config.yaml
n_layer: 9
head_dim: 128
d_mlp: 1024
parallel_block: false
extras: ["local attention windows", "shifted keys", "value residuals", "hashed n-gram embeddings", "capped logits"]
init_std_qkv: 0.0246
lr_head: 0.00385
decay_shape: "linear"
dataset: "wikipedia_en"
Each number is 128 + 24 x the weight over its row's rms, rounded and kept within 0 to 255. Layers, rows and columns count from 0. Numbers have three digits each. The size before them is the row's rms in percent of the matrix's.

# layer 2 MLP gate, 1024x512, rms 0.0872, rows 642-855, columns 64-127
100:122108135083104130107134122114166141147135143124080074117140156146191136088081130166082110166155117103125133138134145131127129151103156085136160159124095155131156108060111137137129131105122141
098:099086157093119126127136111100118118127114170073110139104166117110146114112122126147101125116144094149151115149149120134119112141109115122077137122147157137156079149150154124097132090124175117
094:119123134112139131083115122157148133158125135137117129123158099106130130123139095108110142118156086097137118109191081155148142157084124138149161159148150141134120090132084099138157130109162127
104:146105159113147157069138145156139112127175131090150126099098143123195136143104155108120115115154137148156103109138165119103105132120114131173091117137133112133138167118120110158120125129106112
100:143123128104075097152103126102125076135128150161173096095116117131096139095094082122084126148121093113124122107135144110136134159098126174138149100129132141153124156158139095168167160127121142
101:121132131121129137099129121123099126121121103182086089127113133155140121129140155117149076158142159136124093138133136173127156131117085162106140144133152136120117153116153077121119099137122145
098:140157123122148152145091135135079085091097130161089144099102107112118096146150138093113147157156128108113083125114131117086109138106093179156141113128151133156113147152126115137124132100135098
103:156105106105114166128128127107130120129097134108131117129123144154129164164184140129183117133132155057134099149126147120129120121146175148108153129111103147097122117137177176125123119090113158
096:139119198127134146118153093119163143112105135136148155124130115080172133141130121106126100141135149120197112104099172120097180179095126147141100125089147082117141115142109132152126159159117129
103:096177156117124116123109127097111084118086142197126126101129181157121141164099138141099134087101123122114086074115126159143108150104162178128099134124101117130141114126129094123143141165148069
106:122154111153161148156098120127163100129170069121134157118146174141122120122122127119130124149125118064116141134126140166156163106127111097109148168096137155106137133110119134097141118154123145
103:156113130125091128174112158077154157132137096121112147106121112134177100115140116134142136138156120101147127114107147110116134117142052156113117105108133166093128119185078106158157152136125127
097:114126121111166157114128129151107108133089141089096151135138106134146128118119093133165166088114131121191148096132084142107152107152147094106119092093079125119112139132125114156079128107146079
109:124115137146129144125160123101124135120101129115134123132144134080131111093141135145133139154111125131127118103122131135134145127127145133178110100075126148137107115117146173080148131159118125
102:159134110107115137121133098109133146155129166128112110158146158116149137097103152067123123150135086123109158122186111159138143110112105107131166126133133165130162125134113115120163120122105140
101:094151126123110108148128118123120082074155153140138143120147137102132104151127122101104136164126097170115113141103150130122135114160111190121137170130147159107132100164159120091146121102158129
100:095130103135078179167141160168151104141122078128146092130152145125131134143162129134110167090125149123135156151127091087136138129091136127081115145091075145141124139180145133144114144150086127
101:122142113147147108139127122105147105098130109133124142094163113142126148146051123142120152146098145147133125137143108130137093164127136102105140122130102085128159128094138159131161086149137131
098:130136085124133131118140149159079109153122105119121116158139088109122136148147124087115088091115129100122111132136091147120117137095130160115132104136119133146126110146117135117147135107137154
095:126142148151144131114145097152104106131073135122082153141117126141145152124130170174107136164109141087101111133139133135115141110103130123116167124105095115121125156131115132103170139171086134
104:108145139113149090101153159155109120150123092123130153136136104110108113159147090118113104177129157133134092150093126095139128139183136115141135126114105104165107147140141105133125143084136105
096:181142181158156113136134120140145169117164109109121122099134136126121168117152117110127117123095138120097123154139118159139097101087119155137114141083151163110086091127110144145183153176179160
098:114126088134099114167153109115074116120181094118150104104098145074150098122092129146151120143162150126189149119116165114143166113159122145083110157103102123086106157126102134122127120109122094
101:143137136148102163124121093108163109112098126128113119132124136127113164091102154123070115144148170131129085102104098137110130104127098109149133154095121126125146126143119107121152130095120107
102:112165125118100130118120099137089149144106122131182148089120119093120133113123148141105105155121127143102102109168091137125068152143150142142149088109092111161125103164158130140114088096138149
103:124117126137086170139133121119153121106135140131124112135136112145147173138092156141127106134108140147115171142122087146171133167118096158162153148178169107141127130153166102163189124147109132
102:115126126168129091150139080094103112152160100142146188146126131144147100180137148068110107147128109159112136150125194133148141161088108133122169130122128093122123081105107136135164116123138152
102:113128090175142102143116109082094122107104171119153102178062153166136126137107133151174164151106162137123118119156067158160114114104167087125146144129098144082122087139157093113156115106195112
103:106167122105138147094119149132140091086154153133120110094130115155137134131138103096153131110097109143129110120090144126154121095114100091130160113093116137101140138125161102108141135166145122
105:133103124155140133126121147106149125109129141151173120086114127137123155103112133077131121127109143143159120133156123155125133087110097114147119155145107120137133124128139127114127115111170148
095:169130153153140171137107155088127111093115090137126151135111152137149117130104096166162105134134152108131138103151125100129130126164108100089132109080132121149142062118121126187121121123135145
103:132159128118160132154110131163116144101067175120109109157087166181109171127121135130185104121140135164094126134140108136107155120143159154115131147108140143123132098132081157139133122108109145
100:129148161106142149123109110176154117099112111147147134130142144097160106110088115126152122091128139138157117159086133081114098144161105115146129195115121127112129132159110139099113126140144122
102:110146134163163113125174122101115086142104127142119134120125129167088101143165100101141114136131133086132128129164123181101077119183153100129150135084169145093127134159123112122098121103129123
104:117098109136127141166117138084114118089147133158103141169152151121116124168096118121125121090144140145119097167128172128156142114128131118105123134151139123177152133107114128134088104135155133
102:140125185104129091176151090113172151110113139149095129133139149117111160078162069109107082145116093135116101099140155112140145169172097169103166113143154132109098101179141150136130120127147107
101:119094119117165111151126123124099107140132158162124118099113118133189109159145143094119089094130184152108136104107141143127099133127141108142143101102105125143116106131104109119187125107087125
099:110151143111078132107128088138131134141116108122132121165160058210143144118126116156115129151095134136138117145164181106124148172168100152125144118120105095125167094140103133121115154103081085
094:146115146107148150085133104119129139131110133113134111127156147128099086171120143159112102144171111155103133186111145114093132127168150149169132169126202100168132112116153145079119141115160158
104:130150163170138119135134155129140137110094119124132112152126132121130121140151105111179126128131125106133120153149159129120119141146108112122165119112171096162148126102105084106164103152096136
101:157164125131090138138102090207125146075131093101139170140099159099139139132147091115100122148135103127082132120091156132105149158087081152132149130111096103123156118141091096123136114117155107
099:142145086141123073126105181103116137098136124149128099146101144136107150115151105113158107157119113143146119135134185145143136169074112150116181133139113136153120104142121122149156150095137142
104:137080103117126103144097101114153161115126136084127118125136110122165150092120139107135116112123140078093138154149149175152159082129137144100158172143137143178166139107121150113129129113135137
096:077070153113112124172144132130106117103143112097098140070126143105098163129138118142119129121159153151160109137098117146143146156088113130129125126078163110145107152118081115091125142115118074
095:159133153140169116063160128129140175119109076120165102178160121138141133123167124109131148135098114118113100164128159106091148122138097139151181111120131147120107124141123124151129076116123155
101:136127146121136145147123145145137090125179108140155114156129138100129141144173110157134083106117123129116133132121128137153093111121144161124113096096129142112117145120119135106082146135070150
100:168100106117129161106133130186136127115146107159156146139132159133126175105150149113126138107166092152113119126147127115112145137117173126114132121123119137114139087121155158144137094116117135
102:146127109109093117099154122107134139136109102136132127165100131132150093112125090111072103116128119154135108144137103109136147098162099099149108134135171139131117171167179065122118164110094112
100:106149111094124114129102127151134146097103121088117118137143146127117094123143116128117124140120163104090134150133150101120125075110100038160131126108137080110147181160123117101123164127142151
099:130115134153149160146090125121150134130134137087130160160167145129120150128120163126134075103112139104163122139133118119067122135141121171096106106139102110132150120134103110124111137128108102
095:153121145145146184092120135155175133155154173098114127131127114094117165134141090129149147156148117115134121096188143129134139146112124136117124101147143083127069090098146132149112140120140161
094:137161122134103090151108159161150111123161148146134088133083161155166103144172175117108138110123123159179142168147129139169144165151162117126117134124140127156138164124123090111175115121119117
099:108103129081118140092149134123135133127151142115121108093149144085146117108149114144088086110108140124093166142119125138122189141126154103127127143108123120167142138134105100109126168106145061
099:099099113125148139192122099141158132110095170119113102135124164140167126140174136120132127119106129090123111112164136192098131110121138148148106119121126126126137167119182152158091152142158116
103:146139127118103111122107125109146137118124103130133129151152155110166168141105110141156083111096154116149087107112109119137115148142117155148152110117160178104078146102121118124113140118143151
103:120142113110146134128136105157171156137110133183133117106121144103129133148108061084100143141141131107100128138100160150102107127137184096106088096146140157144120136111119116102171132136108150
101:107156144128102143118138126059141122131121134180123153108154086120082121153117137135108102141145112110123156126145118183140098096069141127108150124127132155142124111168146106138146128093139097
098:140186103133126126085131139081085159153140094142121125139129103149110133126121131054133130113118134097136151129176135105124134126129129132101089104129134116135129106138156128182092083117133142
098:136079138103113127141158105140093131133106093123130122079119111122141171104100108129159121100115130122108130111164149111095134165116124101139130153137149076125124112155110123140128150126130117
107:120168115114103105143159147136112123098160171127136129168134130105123202191133149096129146146154125123138087118125138169140133123112117149112100121144127121153199146148143124137146139128125172
099:096127139164106162110137141124153144134099123127157072125109134139165124126121120096132118181137108122133125108156140121114088129104167150137154135110117155147089124134107146122175115092107117
103:108126125131150151115119118101096096119181151098139113123117154120132124160110115108127118058153163151187149093158107143065108110125139130113119117064114149145141112147149128136080115135131131
108:165113171100142154125133114106113145152168114107142104149124138142097091152119128163157118136154181148077143142136099105145106122143124097174171120156150081122093179138126126124117136127123102
091:149099099125098121107131148133138075128132132133131140139141106163138139109146154142136185116085125131151123105107127154162151159120106064153132136151173118107151138113154126139142150144127133
100:052152138103080147149176164139119136161114115118103115132143090133165111096110124112103121085147095119161092152072147172130118142123155131150168117093178120100190104149177123137139140132169095
099:133094132112124145140128081112131202148079135145141137115183104160112177154147180118086113131127091098136057140145146077117125134124116147143122123106100131192127122093095121112131163140126112
101:141120100136130123134130141144118140148126155101156148154138077132124117166143171122138148142151090091123107100128135098110112144145094106130147133084115116103126049145162093158124117123106151
102:104129147133150149159108126160146142102134142158122107095090118150093146131130122118123142128175107174109159116132129120131112130128158104101106119153120112113153091150137101130099108121148127
102:118143122162129104163113112126164166104122115105127135136151104160112100085117093126108125105088146139111132114145140167128112111111158093179146134119166122161115130107139119148086159062160092
099:114142109147129105165108066128117147166124152136143106148139087129130162090126123150108118159143150146126146103083082182130132141106110123111130121092148148133113145094166112117145155135128141
106:101107121161097126104084141116131138144130098148104128112142142065112117145120149131110129138188135120172099122131126120176145133127089143176116117084135133129125127181103083108149116144088168
095:128155092095134134136116109116131146105192084114071151162079071186106123136160161143119190147118151096104084129098161105153160125113149144119214157139113153166137149126089105155155143195144139
095:152156117122138116085133132130118109129118127167103094107159145114099104113113152134169132135131118168127160093120127101124109119086110099121129143116109079135128157167120093141114135096132127
100:114135149124088145144138106101125086136163153082174111166109137131117180132169136109127130102172140136139136141137123142108144124143121100145145144131163111111163132133113146121132105081131159
104:108168113158174134142118122120093139133141169151107161136104139147111107114129141082125108128129181095145110111115155177152158154125143115155118053135099165137099125133160126071105134144116143
105:116135068139107125155141106123152138126141114122142128121100146090115138166094096143153151121133121151125134139153115123082106125160110164114093139115176110146098115105132159141197136123122126
105:116115103121139129116133102154094109106143111166124137182112097129154183115117097120134142138125131174125153124143150116126156138132116153114138124128089136085137196161116163186105172110159123
093:126136127179124143115118095099134080166106127131143089144134111128123088177144120096136148113148134132129162153137125111129159124122125149152129132108118113116138129110140140114192141131149123
109:140086106160092135174141130120119170112125124184143110146119161116153121114116147141164125120121119116097088107102145151160111149162144156126136133121080143131158131102131104116115118123123101
094:121135129121099112148147140136100149111146134193121127112151104117156113164119168136141133138148113153140155040112106133145156135087115138116085126161119125108160108141144160167102105134163109
102:109092146113150150159101144120160119096127127158129122192128109102112089136104140127163132134134142076159103119130146161135102122110132147149144150077179100172143139135152119145106141096165105
104:143115099116145131129087147080133149127142100128134082154162147134135147152146139134090128174168114132113187153126161114136129125156094072108126162110138123094129151117102182108140118149116146
101:106134105178167144135094084092122112152092098163118143138132080130126164137110132147144102145085115116072105122143104160131119157148114124117149125119108134099082141143129107158109127104136142
099:128158129149161123101124105119142098134132168136133131130125129148127146146133092106148118101093147122176155148155123089133150098145165120111121190134116139133137144129129121123123145129097123
100:131170135112177177169138126160125151156096104110150100120121107088110130083134121128094102118104131127114134128101147148149138124132181108118153142160173150112160110150119164116105153141115160
110:121125135146153106154135153086088140114124163132156120119117124103156143112105132101075113127154144130110143099096157147112160153152113116120154157109123168096116125124134127123170167119100112
098:124116112119131121121142094088121129141103134085181110153156113143119108091167148112124118110133179150165127115099127091128133126096142085126132122074155130088122124151096125145129127115127104
099:108103122152110121102112132105116144114111117102148117113112152181143131100140185122094134123164151173140163168125138118132120075123105131106141135148109173137138134080158080149141126122119141
101:102119111134130143131138108113117088156133050144151130143123141155154119154099168167101113123160105070141099133111114151129136129152158149155118117134102113141134155143072089133124130099147113
107:118167088111100138163134123110122133148146108151155107122142114126110088138118161124114137187127097115140135109144114076073124141118121108085150114139155123178172111127156119098117128145112161
097:145138181084114143145157131123145173165156109148122135147113148139151134125168133127141117122134137104093119116128114123109132113122181090119100123127061094098117088134164133167118149155163134
100:108118155122129114163129112145121115121096133117134101081088097132116116131121112126131155144106193115129145114166130118099150116131124123125147136098151090129137118127111125144089122115094150
107:098157129136119124083139132113157152114133099173143168165136121142112066149144149149119117124100109096148135141124162092152108146115098072136110150133099115082141175129148083118112133104139145
096:143151169146153136100119105120115162123190114121141109148178097160144106066105127097103108152108135157139119149142191119164105110146130182115167090106126127159116108143120127139093098131128125
100:072120138088137108163147165121105127147126099144098155122147137145165135160126142128159144119144134065082119133122131097140104113120138131094154112118133142116114115130096092163156126097135110
097:141115136137135109127124129149119124121144098160146097154146112110119130158145136090068102151157145125120142105170126141103158108085149144152106139143119134156140115151148119109163132096131100
103:134140114127100095146142139090118172146074090122174142082165143127171115104112119127125130142146121145149120119114141100123124133143147128156068123104112149146089157134097104127153124119174159
106:160166107102120161112153115130161135137118126147132129115105118104140134130112134114125109117136138090149120101151144142077139121073135118138144145110099107093115152190147088122062121117138122
101:098150121129128078086102146119132104157127153163113112124108126133063111166127104125149145098172135165118142150118147163145136171131116067110127154139118132126126085100125109134108093143115095
094:120123087145107157163111152126105156096154128118162153151145140102153135124155155126125114083131163120192093137153113142117101149105165140110116127122177144132143126130166129120166107114123176
097:169118158144096133106154111157076113171141098150143114077087141134162100141142122139112156158134137144103129109162099128108132146137123161151129144178136156109104139123110074139114130088149100
097:086140183150117142075082144137100096105150112149135148136124138144094164092109071151078100135164120096140132116092164127170130124120139096162124180150183129140127162122093103152083116144130126
106:159139090152111148147118139127121118114135118130153171165158114111158122155176147165159073133144087145123119136135125132120095149115118161137109163119101055112103108141106149094113126098134129
093:095114205147137152132105154175152083141118101151173133164121098127125121127115101103139122097153127126120100161174151137156155129078131186125147111127120184159134097152159118157100093129120122
100:104133123105144162168094133114101140134100136140128114106129153159116134111166090130114113114144178145135149154094125135141084104117082141118138129150176163132107157137113131097163106136125173
098:115127126104123130120167162149123126084118140155141092127144139132131144119116100117120192106158122116136149175141137105123151148117148168178138088100143114124133153122117158111134163144147121
101:114132130142166178097154075107124110100154137139089143174132102120127142122120159148145108107111150154126121142158186141130135098150116128158137124146114124165185136123114146138117130146145153
101:174141114130106120123133105092135165122129103090136101164164087141115156127081120173116089128165137163151168126139118120085138113156127101124090152080176131132165162110109149160117131110126127
103:179179070101148100092136149132165158134155092103145119116129107141092119136082120143111112143127136173157120144157122085128123133107128149080151105146150100125190112147100111150117154156177151
103:096105140112147100144123097150124111125107164151083083133136116144151181075170097132136142115095148119121157114148082117157123141187111161107147142119120115111120146143134129138102128108153163
101:132118111146134152127113102151133129145151114162158083132169119107145128122102147107082139169153127126121100129138105077154160108130115085146134147105132106087112169130140105151104143130140140
098:151144115132145148117122144099127117131142132076158126126113060103077184137115093108082086109140128128128178157111157115090144108112138175123154133135119143181103124157161129105154147122122124
104:135156154115146132111138141131105128135160096117106129108129107167170124104119106105093108151119073140137129134150149146114126107141119131122148145164159111109125101069114114129086172142083118
103:140157098150123124100124090111133159160123123150125120157118136103115152091130128158100106150157117159153116109133127151137138103112156121160169125157133115125141150135137159155144148107149131
089:111151131136135124121132087117151140139081117149149134093135119122129125161101153154144116130171134138114095091142110139088108108165162124137141139108125123110133120165087155111109128131156162
102:100120128122146164143140109077139103126148137129156158147173125160147109170149093094098143151170154127088105130147129140110159132099147158136152134134115092150197092134110112111104098189140138
094:138159128153142101120185088164131123100098140127117126129111120122110169134111098104119082110119131143139120094144168112166128099131145136103119088145097119117136129152151091100123139130086150
095:138123110149109120108123146081085118094186097110117160127152149140147166099128133110164169151100151106070135147126130102115136144134140126136103104069091082121146143105099151122099147152168128
102:126140175099100104087181116125158119130131105100129125125079153112187116093082103111059096161124104120125130103124135152137136152110130138090152132170126158152114109140117161147146124124173114
102:104122090186146142103165137061137138113126181138131133109131185164104110152147119134157140091133175119109157135150155105130152096139145098138161139127152108132158171143144142214151076098112131
091:105143157156100133086084140126121130117180132114142066135104087154109119134170156099124137168118147133096122104160134110109126139107090126144157107145133086132069098168122159090128160110123104
106:139098133142120122104141187130142123138082133099103125138139163102124105180114091101121101149126147118129112144155134116133071113118160114136150107097096097146158141077095084111138087092136106
098:145113130131093111134119106148078119122129092123090183167158155117137144125154128135138137107116130155108133107088165105142114174109168124091094123128125148170145128120135119081105111113149131
101:103112136141119106153145131113122112171116073154158079119144115134099087134145131144139147122203147122141125145142127096105136134168142132121167084153146129142165112135110130084132136148119126
102:095152099135121108130079130162127135132109124131159109143144125112118081060130123147106107131160127127131103143121169158151109117127141110137119163119127100161158096156134109099132124140157142
097:117134116154114104125157107093103123144138082114167138108076071147176089150136160133128115109129154145157129167155129131109142139092131110074150097144143120128137153112137160148142151127124158
099:124128094139126135155117158152104116141118121085100114130187114133097161127109125095092114102149153147182144114176153150138159114120110137089154160081132139181146165167178101140136080111143145
101:172100137159092163105158150129163134119156164086103141130141084135160150136120166149102115141110138132134140154125110118133138154181156126078117146127176127128110115141106128159142129154125131
104:095143123154110113116109122087117108139100139143110107086153110126121131122092119119112085106138132137159094160126167130155100123130140120140153108153153155080117127143141140113125188087140093
108:126090119100115146172129138109152138153131104095086156141178115143098116121131136106155138144150112120121159143149106185118148097167142187144140136143112167149086126139125133129146142102161062
094:131147113118116147135154123137144154108093144145118122080110136172155157153110124140122161097117139106134111172129106133153118139121127112145092080090087091164129123092144117068106136162182103
098:150111183154112121141139100122121182150100107148127120127127128173146152120126132137176133112092110137138134150116119134142144129089114119136133098128109139127074151144109154122121128124121087
105:124109073122121181129128149125087145123166078140157117133129162134170111162146113101127078111131148124149092147111063096120099164146132122116140116102118096160144079133131089137137130135103121
101:107131200096140129131100169117122119165140130154150133129157140094162125172123123121121135083119175116107144152102104127085142136139092115083146128152088137131092151143162167119139107127143148
101:090148110106135103190154107151132146152143165134115106106135156106153099106136135105178155131120108125144156124110112093136146110177131126071148158129167128120142107130144147152111099086138170
094:125113138149118146132138113132128097135082093100145119141157122127143155159104100114152136122114154123123145137105121103120112129130142127142113093143140172116133147133114099112115103125126079
100:141141138110135141104085107157089150159110129169160148129111142159172110099162081102100126085118113108159118144111130126130084145104098113133155093129115145130159162088126145133096162112136135
103:135153146132132131143119124138111061157124138158153110120183144113171166185126172113103127125141088111151141099100095131112102123103162113130142174123124109075174125122110141158124107117175144
098:146078120169105131126130127141128134105134135134128179150158138146176111141116117079125119179172083160123114123120107143131088133065149133135144160107131142191122130105118134141150155144137090
097:099149140136085109158129145122134121134108140124190145114119144146129158128133116125181115145115159125144145118130137168099112132105134123093132126162099097139124158164144114143126132041138070
110:126091114117084128084111103124108133107160164174098135168098119142108102091070106169113156131140152119131165160150149121147144147126101165177110097140104092166100125151139152109119102083125173
093:140121143165131165104125166173132148144110148160117134154099119124140121117137123153162138115137177121149108138116142103120107092183128150191130137154125120142145099123128079114151124100159056
099:128053133148136134092153158131104139117084174126149110122132132139126114109109162098169121147134170101134130149134147108114109126136123104136165111106118152104124132126139154157078100140131129
102:105130122165115124111112166137095133140142147096117137112113117139095121090153137170125143194072078150147129124124084121149093117142114161141123132115121117140088130146140095146136147108124079
103:104115129119203126117138131181129140117148104074129091139147135134122126145115133131157106076106167099117133129179119162127130123150151142143146119158132162134164176148095125126111187142146127
103:163177135128091107098131111150147106127161100174153133153127126135114108118113144129130095123151135125128122107177116100104145167106146157147116087120128146135109155091099095161114179146125092
103:084130108156103155088090094082104112169132161104136121102117144094109119123089165140098114111145137113118118163124120142152100154108107114131099102165074123129160148130092158135099123102101141
099:133096151080162154118118131111134169139182119139131119146155136133137103090165098076120130100126120087146086147160139172084147107096145100130126147111140134170093138174131073083132139137086134
100:099116114128087166184148135121133106129069098154172114115170159160178131134094125115136131117131143084155155145130155128123102084154165167126136089163145134153136140126177120163104136125120136
097:127130135156140122150126118119149106154101131135129136129156134136157163122117120158119099120136175095116118125150119118113095097128071154120083140146169116164146130113119115121132172120116133
102:144151137151100089091125157119140133123092107168162150085106148165138108170100134116133125122117125141159140131114151119110106138137090172118150105087169127136139172123146115133171117158099121
092:129135116129130108119160138122148131094121149102113111150156117138131156127136131122072118145134156155137154154131148103151123129145166082122124165129143136141147110117121153116117126162096113
100:102083113145176156155104124140140212176096160084141118121120111128120123114168120110130135139140154129099144149134151147103134095116138111123136117127077160123144122146175128122104181114123149
097:172137097098133127144132127112150111114120095109100102116099125147128173108145133143155145124111147110135108107097139140102172142114139140091149169115120112151118131136158144149087144148162139
100:126159123102146147121124119134128135133115125141114139153109137106115119116149151097120111131155174094068156128117131148136142104159129146150156109104141127068142111122149159132126112149110148
103:127101134119150106127120148120109085138144144110101168125120154175098160151143150177119179137120144146171145144135114146159145123076150089116161137125089123101125108078091159125076062129137096
102:159112128131084143133152154100149160156118111101130118160140120123119123120164135120129164130129066109152132131115150139107143142160156106100155156119073175126122134129131129162108120098103104
100:102141113134130133103125144157151163141090164124128126106142105100184142079083146099086107111154143109146109141059107139133102130143126124114197189103154130091141108138148135099136160129129148
088:096126104135122173105103152134142126088120130152130130107113117124094156147161134129111123175133134111145151150107164151144122120122126103189164163122171131149141123125146122126153078135119132
099:147129139139122140124121128098144091105131152126188081146129125127145136155131118147138130103159128153090134162113128100112110108123121136103155113181134140123148073097135123121102167155124109
103:148120089109178139141125141108140121146142162125135159160133140108122167160161158163128085113135088134147107135132147124120095124097118105166125165100129124138120137127123127099133144104139158
099:165130113146130158074159150140132116112145126120090145128151148120160168135157153116092125151117092161123148121125158132149142134113095117139165116159146089127112101148122155139122108160110159
095:171089126133155115126153153123130117147128140147094121103135110114117120091135135120075111131175149151116094199160109135125112150128124125102178131143123142150138132126134086149136157131155119
098:106085109153133173145080080158132133131137151115141115130119114128147123088079141129083139139099151117104128135150141124129141124129143159124136168107118150114094137108127096099087138145155113
109:137113151126080095115133112103130083139161130119158108099136133139168116106094075156153089133154170137101149146171157127186116111121128129153126119105090090102170126136157104143114131162118104
097:099100117133133149163126129148159088104100118134145121136133142074132135131147145114147121152153154111134106124129108093123138126125128136105142121103132101147144127145088134105079113108175144
096:131114114122126143107110111124142113152081137132093139128084145153146120112087132117107130115160117123142166113115108123131178116133163157120126113109185146164144144118130159129116062072114138
096:126150104121112159116145155172152145111150108127110132114124132114152136151111165143115120147149135145111083142135139138098116134145105142131138137166148110153114146103125101136112094103132131
101:160162095122110166105106109113134142144115143114129120127142112111093109111118102131139144144083161166127127093138091146133135145133142077130159126136150158127140119126091135100125098133103154
100:121147117115130129087105125091153106090148131179089135144131122111153121099158160092147126121104162101096117156143129133152076112128137153137170122121135089119179132143092150125120112136098109
101:161110114133096125135127123125172120114150097124111109074170165162150148110162103130124143143140111070133163078090130107132118113112134129187119132128104096122138104135136102129128111092117076
099:137111114157126123088122111133120077092148143152121122108162159148133170162136068143142114154096108160147101098161127151087110138134101131093149101137133140094135106122110110128155140121168137
097:153111115145106182118130112139115163145079113125152106135105130145157140104163079148111148154155123138106104162158159174140121188062119140108083133122104120086167155083125136153137104102130157
100:128119143107117135105108147148120175136136129160099129094113135107124130138157154119127112098121156123092110175089144107133175112114131140080120119103117142174112138166149140117166092153141145
099:146129149046126155129108124124142143160136109092082133173068142127159102119150090128124098138136121107100110161175132178095113113125111139137108118155137155124149129119178184150135134089114162
101:125137083134150141124151106157130109142153150126096099125143135128099137113089135105166159095127137107137119122141105162121136129134141135122139140165116154153107118146131129120153188139130112
103:150106148073111181086139169159132183108120115130143090120102169126117114117120180105127112124114143106154098136095103142138125098128139106133162160100078082152123056110107137170059163087136134
102:137163131146098099107163114163135136156164119072135108166095100075132124130103121124175105152162100134158130134137091120134113131090110129145110134102149207078166130111171138148104175119144115
101:122135150122165118089130148133167116086119133118132104170107092110104136152151126072119091134211158161178109141119067140116139110137136154149116172135124146151129122099143133159125118120114095
094:090120165126141111155077110117136110153173131142081128099095124164157170173142146134112121125132141114144113111157137125159126105107081122149094099147125118100075113128084161115092137127123106
097:104085129104121110083119120108121105089123093101148166115106125133165132145155118183165129126110147138127118130115110162116152140127115089143107131124111135154129121079122130148129127130112118
099:092081116160153147134109131111151135104080140090106147102135104085106117174114141119109115110102104177104093120118132117168140107113157104116111107148091161112126111161141115131153122129113126
094:131171167119173145135117085158156135132111151145115112139087081151103139183133146143142157086133118132175162144111116154116087150165138086120098180155158123102160122138129116112074118143132140
097:114106122159073140113117124114136092119120087137115125151161159135160108202131137121121133097108123117104117134111163112167119163140147123101130139120133105110108123118109129139109137135175135
096:132161170166148094120093152118129159136105110114149100107137164162118138106153147141123153080128109116149131141142132140131063152157114111110083119142132118111157123115136155114159117103122118
099:146146141125130062086144123086141162112123099135088131083110138089145122103111108109103118145169109101155108149143118145150120130132110130162114159163130122134144091150148115113145102126100133
105:158123148131147199074134122107124132147117098114155112104185129131145134135128121126110126108131174105164122100129174120149134089162129121118082128099086104140099112156113141121139129134146112
102:125092149140142132116124100121125116136147087125180061121166100138152129135144118094130082115116106122122126166142103133103113119172112148138134141144133158123161105134143138167094147106110120
101:108121135112131141099127132103151090159173121143111135126111133111120107170127113145134109118132198150139116083163150119142184125108111089140131163164092116132138130162119141089121175129094103
101:164120128172136153135110138162150102116133110144160142158123097083143117160198153084124152137155117093155131111153126104142119102102143115157114143155127107162171188119143110184084108133146132
097:108123169167114180103127149103138133140100124142143104113127144143158134110077142111107142144124159078134117144132159126116108134122111108114120146128101093142159165137154122127126114142151108
100:140114126140110114129142120111124137151146154100159141129155112073101143161092118098085131148147112122150131113127112136113158168139069151132128113127133104137184153166103146149066148099134099
096:130132154075091121164160162157143133134125134105121157166138164170172107109089124125150096111175138114153159141115176111088113136155133133154140142139103110155122097116104126113114156145096132
100:126156116101192106114105109135158124145095126138148157107168118110172136118150141113129134126151135128123115157100122129130125120146104122133110111117127102188164148147111132128139135128150134
093:103130132100150146169096131126102120172091126136112139132147105108149134107120093172110147127159167122143133117132140133120136153130112131155078092121142127140129181150123146147121109098151100
107:131157091127162108177127154132161133083111162112151132079142163131174187122171129102133117105143117140188144145153114083115095142117137095110093149106159118082138075150169116109151110164153164
101:115121117120115100186121139114126117117123153093096076148132156156163107120107103087127103119135148141163125126124147134135109106120112125140167101131118102157128097152148165137169155106147128
099:092148124155129137116125155098160081128131149117159118102158149131138145149086113163110174125139086164142143115096125140065115121133150119113125119107090106142168124131154160161142102122148099
101:101140151148144117118100181157166119105165130170114101117138137103096088147140167092124106115198106098105118155148134148107137096115085128099128112130137129168166131113138092158147123132102136
100:128136126143128119115085140077137141151127111147106118126105147095110110134096166134085091148119132101139146132121124148149137124116143100139152089106123088118142114099102133138144183067162107
104:132152113085146134142111110174138101166139071104151124117108121098156140146124117115146126114133108138139142118138136155132133089132147108110117145144120089136143144125093097121098134113096103
105:116162128098162144149136132159138116135140129130153128113140145103145136134154117119141131090130117128152117171120101149143139077124129102143133128114169108178127132138139107112131145142149120
109:151167104114154116132108106138122084148138128137134098098124120146130108118103090131146134125140168121108130181134084106172119144092133133139148094184118164152139104122140125127123129136140124
100:115144128149162115128148107126100087163078104149167080184124063114109125141111087091148107168154119126113113098120147145125139165141109104091129083169114099111156168143147120102161134132102107
101:145163169148121133083141132122114152089188101087135089126127158089103130133105137091121162172152123075102138112120128069099136129124131124153119199116135115070106139135113135128118134153103104
094:092150157154140167128148139155119146158100152148087131186152090182139123157121121145121144148114156123154104127056148163141079138144122151087157170124141139092133123108120148152138107138107131
097:120093100084103140127138098138156160162087090117115130132103121113140188129149153111071162117173137130109132138139163148119148126132119107112149147157145156070127110080128076155156126143138141
103:146116128122174146148164152145153084175103121154123100138100099188131140130122122132119112118128145113141107096129107132132106131136141130087106105147114156117117124141134132134102137111125119
099:100121137123101156135122120114103124107175128129132079151140106128111131139122100150155090187138086113106068128112171128157130114106172140096176159127133097155151085115121133141165119108124176
093:126134133138093167136116110135084118092105085168166138118156126118118122132128190124145169128154092112149147145171147191156142137111113130126126127111127121122184153155151156166159157158135181
096:077162112147113101134101122110130148109171131153115113141128139112118106152088117128134138142143118179108126111157176133125104140157151150131092153134151114122152158108125141071143137153141136
102:157089145112159139131136121134126140158084090120103152181125106114116147126133078105138129123130105143104098118093096117133093126141156082150139121160126138132140167101105113152137140119128141
102:140133136084136118151102137094133155096127118138151103147144187163104167124106109167160111128165130102160086177133147121112130127121170100129132126137140151104149134152117159095126126097121131
102:167079129129111156099142129143118161105066089127115176149135133143137161084141133136098160102116121118115123066108090135128167092100117103126129100111141194167102125104096085143156105128136109